Weights of a small transformer language model.
Size: 16 layers, 4 heads of 64, MLP 704 SwiGLU, 13.1M parameters.
Architecture: RMSNorm before each block, no biases in attention or MLP, untied embeddings, normalized queries and keys.
Training: a variant of Muon for these matrices, 474M tokens, 14466 steps.
Each number is 128 + 32 x the weight over the matrix's rms, rounded and kept within 0 to 255. Layers, rows and columns count from 0.

# layer 9 MLP down (transposed), 704x256, rms 0.0891, rows 251-259, columns 128-255
[[130 148 185 101 134  45 100 125 108 144 119 165 107 106  96  70 150 154 109 115 157 166 138 153  45 109 188 141 121  78 146  93 112 217 187 122  98 151 190 140 169 107 125 131  77 158 102 160  95 131  93 137 129 181 137  92 124 170 114 159 129 120 160 153 167 142 204 209  93  92 163 103 169 135 135  71 123 117 117 110 121  28 142 111 127 132 144 173  88 139 144 194 155 139 118 214 107 161 184 113 126 159 120 137 107  99 172 147 143 146 141 123 126 133 103 119 152  98 164 161 125 106 140 112 110  91 145 118]
 [139 157  97 112 158 142 211 133 145 102 192  83  63  90 152 177 121 120 128  95 128 119 122 114 142 124 166 133 156 104 114 149 109 101 132 142 135 134 133 107 121 209 131 188 121 139 146 115 143 134 172  89  93 139  70 144 121 116 131  92  91 156 133 153 133 184 136 128 109 144 200  78 189 148 115 137 158 103 140 120 150 116 109 124 136 151 141 123  66 145  95 150 139 177 172 118 156 136 126 133  84 123  93 172 147 156 100 137  80  94 131 130 132 153 220 112 123 161  73  98 112  91 139 128 164 145 107  45]
 [114 148 119 140 110 161 146 134  94 113  84 194 103  44 173 124 133  85 113 136  87  79 173  75 131  81  83 146 122  82  95 136 176  84 115 126 159  47 127  78 114  79 117 130 116 124  50 113  79 190  71 150 119 183  63 156  98 133 117 181 159 129 131 126 137 164 115 165 139 114 131  93  86 185 147 113  69  91 174  57  86 137 136  87 159  93 122 158 149  98 118 170 111 123 127 130 157  76 142 170 100 117 130  89 119  43 125 115 137 140 117  98  95  86 166 120 143  72  99 121 124 129 100 142 155  94 151 125]
 [119  68 134 117 126 186 155 107 110  98  87 239  82  94 212 108 107  94 136 111  79 103 120 129  98 120 108 139  82  81 127 125 136  95 115 108 160 146 160 117  77  80 128 105 147  84  89 152 109 131 186  82 147 142 139 154 130  98  63 130 126 138 114 151 160  81  95 194 131 119 168 136 148 120 115 116 118  92 113 168 175 105  79 163 118 115 157 115 173 126  88 121 127 175 128 133 110  83 113 131 150 120 146 110 158 166 172  56 174 171 139  88 126 182  92 156 134  60 176 109  89 116 152 160  72 136 117 126]
 [152  97 155  98 130 148  80 159 134 123 157 137 135 120 137  74 132 131 141 101 111 142 129 119 101 138 121  85 195 142 163  69 104 201 130 211 108 122 120 159 144 126 122 133 172 143 186 126 148 112 102 156 166  86 126 128 182 148 135 108 148 126 148 151 135  94 102  97  42  85 172 141 118 145 122 183 164 116 181 153 139 123  97 132 117 129 134 142 164 138 108 111 120 124 132 136 169  79 108 178 119 142 135 112 160 144 117  70 163 139 142 128 137 127 147 123 145  67 197 135 158 190  91  96 140 116  67  99]
 [167  99 141 119 155 112  97 170 129 123 124 136 134 159 167  61 140 147 137 177 118 153 170 132  90  70  78 147 149  97  95  90 118  70 193 155 190 125 139 125 109 143 151 150 108 173 132 149  92 146 145  83 113  75 155 155 177  69 126 167 237 149 138 135 130  77 128 125 140 191  63 161 129 138 107 105 144  81 164  98  54 101 138 150 138 142 124  67  17 150 179 142 147 223 132 127 154 157 156  86 167 135 121 131  82 106 122 128 180 156 162 114 122 137 132 132 167 106 160 113 161 105 173  79 129 181 103 133]
 [116 180 119  86 134  73 141 135 124  45 119 111 158 160  73 122 103 158 189 136 118  94  86 151 120  97 111 147  94 116 130  91 142 159 152 162 186 121 107 122 178 158 187 106 119  83 113 141 109 121  62 189  56 146 155 133 137 163 111 102 119 160 137 136  83  88  97 149 152 217 158 140  73 126 108  94 127 137 188 133  97 144 159 124  95  97 143 123 106 137 113  95 147 115 170 154 138 160  63 175 111 173 113 125 160  98 179 114 156 123 138 140 163 119 153 114 161  78 120 134  93 169 116 100  64 127 155 106]
 [116 105 130 112 148 141 144 115 202 137 138  84 150  85 130  93 100 126  92 176 169 143 112  81 116 137 146 104 120 125 139  90 112 188 133 135 124 123 100 145 154  73 163 109 140 101 134 109 140 151 144 151 179  92 151 101  90 108  79 174 177 136 119 143  74 113 172 167  93  85 139 155  51 151  82 150 114 132 100 148  77  75  94 123 154  95 162  92 138 128 174 168  93 116 103 165 116  51 109 119 118 116 168 126 176 118 111 164 105 104 143 117 171 193 128 118 183 110 124  90 153 129 119 138 188 134 136 163]
 [151 105 112  87  94 130 125 138 109 112 127 100 113 103 189 100 107 105  88 148 167  86 130 140  88 128 146 126 140 109 138  95 156  93 132  96  85 128 105  97 186 104 163 130 229 155 185  89 103 111 100 145 106 206 150  93 132 146 116  83 147 101 118 150 139  53 146  74 119  75 122 126  63 163 102 175  74  91 138 115 156 152 175 118 138  66 146 117 113 105 115 172 118  60 108 140 147 148 122  60 107 170  95  63 170  79 151 130 143 123 124 122 116 158 131 115 150 107 113 136 151 155  79 134 173 105 109  99]]
# layer 9 MLP gate, 704x256, rms 0.151, rows 252-259, columns 128-255
[[144 165 113 126 138 152 156 147 150  78 156 183  92 126 187 112 132 115  93 130  63 101  92 175 127 146 155  81 145  63  60 143 103  87 150 113 173 117 175 118  94 159 121 148 116 168 129 183 102 108 135  76 175 113 105 115 103 148 177 116 173 124  73 120 149 161 118 148  84  90 125 131 113 135 119 118 123 139  84  97  90 142 169 133 149 148 148 145 118 119 145 181 123 112 142  78 197 154 136 181 154 151 128 106 144 138 141 105 120 150 197 100 143 108 142 118 117 159  84 158 109 190 178 120 130 150 137 140]
 [ 69  92  82 118 123  92 156 164 133 184 106 100 135 109 147 101 179 135 118 117 105 161 129 107 144 156 133 164 157 175 101 142 173  88 147 138  90 176 168 124 128 112 150  84  91 119  96 124 140 177 113 133  94 150 119 111 104 148 152 142  68  64  74 128 142 100 189 177 141 152 178 136 116 112 144 110 127 133  97 100  81  96 100 101 154  98 120 127 166  91  82 115 166 130 161  85  53 108  99  79 150  60 143 119 127 117 134 117 108 131 189 166 114 112 143 179 138  56 170 141 124 136  71 115 135 116 179 104]
 [126 137 135 134 149 112 185 137 105 152 150  82 182 130 112 148 141 115 139 118 114 119 180 158 115  78 100 132 132 117 131 123 117 163 156  62 191 179 130 125  91  92 195 131 131  83  59 118 108 175 149 140 136 168 121  84 103  73 118 103 148 143 177 140 104  84 134  73 114 108  99 141 168 142 123  91 142 157 156 123 130 104 155 136 120 174  77 115 118 148 167 123 159 148 162 105 129 190 132 165 182 152  89 208 105  86 159 113  83 126 156 178 139 138 128 104 100 133 156 154 130  92 150 121 164 168 138 114]
 [126 114 115 108 127  85 158 128  68 109 115  60 119 115 178  89 119 111 139 118  90 183 121 122 144  94 194  90 147 155  98 106 128 154 121 157 138 173 143 137 125 184 177 103 136 174 169 130 172 112 157 127  88 133 136 132 177  64 187 163 128 150 153 137 184 122 108 226 131 132 113 127  71 143 147 175 100 119 165 162 138 198  79 126 151  88 132 172 153  92  96 102 108  85 127 127  76 141 194 163 115 140 160 121  79 139 112 149 152 137  69 173 114 109 133 114 155  85 138 157 199  91 161 148 159  89 161 123]
 [143 139  89 135  79  33 116 151 154  91 106 150 169 117 181 108 114 146  98 141  85 134 113 144  97  79 112 142 124 171  95 175 116 136 124 136 177 154 100  94  86 152 171 133 151 160 123  94 136  88 127 134 162 128 180 103 166 124 116 136  97  63  95 120 125 156 146 186 170 102 111 141 131  91  88 119 121 159 158 127 136 181 112 131 158  84  97 125 126  71 140 131 143 103 167 109 174 147  26 149 167  97 148  48 127  83  58 136  76 162 189 152 164 167 122 180 143  93 108 127 119 154 159 157  87 103 104  89]
 [187 111 117 131 164 166 122  91 141 131 116  53 153  93 170 104 114 111 147 159 137 138 124 132  79 138 145 102 159 118 133 134 145 101 166 139  72 169 104 152 128 109 132 117  98  92  85  78 134 113  60 104  83  92  99 124 122 163 123 120  97  60 129 110 108 122  84 130 112  91  90 140 109 141 123 129 137 122 141 106  96  78 124 101 123 121  88 118 103 121 140 120 112 128  84 164  95 163  72  90 143  79 124 140  90 101 111 101 110 150 100 124 187 139 184 162 151 169 135 164 191 155 142  62 133 100 118 134]
 [106 160 139 147  86 117 201 136 154  85 124 152 145 136 138 176 119 151 200  96 145 139 168 117  91  96  90  82 163 110  71 111 138  88 110  87 167  92  96 143 140 170 130 124 227 187 111 143 131 129 123 148 177  80  79 163 177 110 149 164 119 147 160 133 149 125 122 158 120 109  89 162  73 143 182 130 163 157 128 105 136  89 143 172 106 125 136 171 134 105 103 122  80 139 130  91 138 139 110  95 133 125 150 128  81 154  92 149 126 120 131  91 130  84 123 134 142  51 143 172 121 175 213 137 158 162 100 184]
 [162 142  80 121 117 150 115 132 151 149 173 206 145 168 136  93  92 121 118 137 121  94 127 138 149 134 205 102 136  76  96 137 137 142 120  90  93 120 120 112 133  96 110 167 138 159 167 151  98 162 128 128 122 105 148  67 156 133  87 163 168  92 134 146 139 163 186 121  95  79 154  63 127 138 123 149 199 151 164 114 177 135 143 171  81 113  98 187 159 139 101 162 149 198 151 163 109 191 128 142 155 145 149 107 120 159 101 147 148 119 143 115 143 153 108 176 148 138 128 113 145 137 108 189 104 187  84  85]]
# layer 9 MLP up, 704x256, rms 0.159, rows 252-259, columns 128-255
[[150 182  98 143  95 174 163 137  97 127 118 132 163 150 134 204 157  99  77 146 121 178 116 139 176 121 112 128 175 116  84 141  84 121 130  75 116 150 119 128 142 164 126 116 167 163  52 183 131 132 140 140 119 105 166 102 208 136 105 129 155 177  92 137 115 118  71 164  79 149 129 135 103  73 114  85 159 157 113 122  95 124 123 113 118 106 172 102 122 158 127 132 136 136 163 163  66  84  58 156  76  86  72 133 155 110 145 175 138 162 186 133 117 149 170 110 152 129 179  56  80 107 138 103 148 147 133 149]
 [171  64 103 155 124 162 120  57 121  98 171  91 132 189  93 109 140  83 151  79 122 125 151 128 150 150 148 164 150 151 137 189  62 103 112 143 174 130  77 123 143  94 182 161 109  83 136 113 109 116 124 169 122 170 125 173 146 122 142 121 139 170 136 118 141 103 147 149 125 147 134 107 152 110 243 150 152 117  98 135 169 127  96 105  63 111 104 163 146  78 110  79 153 109 143 181  85 103  87 111 135 143  81 171 116 168 134 139 106 126 136  66 167 143 162  84 125  89 140  80 123  92 108 118 109  93 137  91]
 [154 144 146 119  88 145 124 108 106  82  93 155 152 119 110 175  70 157 147 106  96 123 115 102  91 141 116 111  84 155  84 111 111 141 155  94 191  81 107  81 123 160  53 112 104 104 155 106  81 148 162 169 156 133 120 107 196 187 131 120 187 110 109 104 142 158 116 139 169 144 111 104  94  97 149 156 193 149 118 115 135 155 116 117  91 144 102 116  62 151  97 110 123 128 144 164 100  97 126 116  86 133  17 115 177 176 148 177 154 130 144 162 100 204 181 152 117 149 144  93  80 139 129 130 146  56  93 147]
 [144 142 114 159 184 105 120  87 155 124 109  74 134 146 191  48 149 132  82 132 150 137 148 110 155  94  66 135 120  80 123 135 148 190 124 138 191 151 126  80  87 156  74  99 132  64 101 133 119 128 137 167 140 101 140 129 113 112 132 184 113 139 189 125 159 132 143 126 106 145  54 149  66 126 162 160 106 145 148 176 177  83 143 135 122 117  53 120 113 104  97 134 145 189 143  97 102 143 119 149 119 116 121 150 137  87 199 115 147 104 206 158 126 119 161 163  54 113 142 120  96 112 155 140 181 120 152 165]
 [121  82 138 138 125 137 145 123 120 100  86 111 108 170  93 179 197 151  78 108 130 132 171 137 102  87  93 152  65 111 152 144 113 133  93 155  29 123 139  91 101 151  94 122 157 135  95 150 122 146  72 161 149 140  73  91 107 134 146 118 171 131 155 131 114  92  85 150 104 156 146 126 132 110 119 111 165 137 151  88  63  86  98 103  55 138 105  88 114 153 163 121  78 162 204 161 134 116  98 134 113 109 116 163 134  99 126 119 147  71 139 123 117 131 148 156 127  79 165 147 141 158 132 142 169 170 204  79]
 [185 110  84 125 173 117 144 167 182 114 175 120 130 135 135 121 139 143 124 142  65 109 121 139 105 173 133 162 116 109  68 157 137 205 172 136 104 135 158 118 118 103 155 106 139 128 123 178 118  81  75  87  92 150  66  99  81 126 164 140 129 163  86  88 188 160 107 126 141 137 123 106 116 180 140 104 124 143 110 132 139 177 111 157 105 137 144  92 150 120 137 161 121 180 113 135 103 156 121 144 148 128 174 192 125 113 171 164 115  91  83  99 158 132 158 157  84 132 103 208 112  84 124  93 119 119 143 187]
 [119 131  70 121  98 110 102  97 132 121 118 139 163  83 173 146 128 180 124 181 149  85 118 124 109 115 119 112 169 121  98 113  73 136 174 124 144  83  85 135 191  83 101 116 100 122 132 149 175 141 154  87 146  97 158 150  95 147  94 128 146  96  99  82 120  67 158 139 158 141 115 114 132 178  86 201 104 159 169 142 129 112  99  95 139  98 109 137 173 169  73 203 142  95 131 138 110 142  98 106 126 161  95  87  80  86 170 158 181 124 124 141 142 122 139 148 112 125  98 141 128 136 146 135 156 135 122 104]
 [168 137 175 140 141  78 157  76  55 124  69 145  85 121 104 167 119 117 109 130 149  73  98 139 152  98 177 184 135 133 161 144 181 159 103 107 124 153  52 141 111 154  60 145  73 144 147 140 138 145 104 157 171 136 133  93 121 152 155 187 110  95 133  75  76 159 133 104 117 143 113 156 132 117 136 106  98  98 127 127 127 164 155 121 177 131  90 142 150 174  87 150  96 194 139  69 145 112 153  92 157 105 158 120 122  82 155 122 119 144 120 147 149 143 116 159 119 121 139 121 106 142  73 154 171 117 174  74]]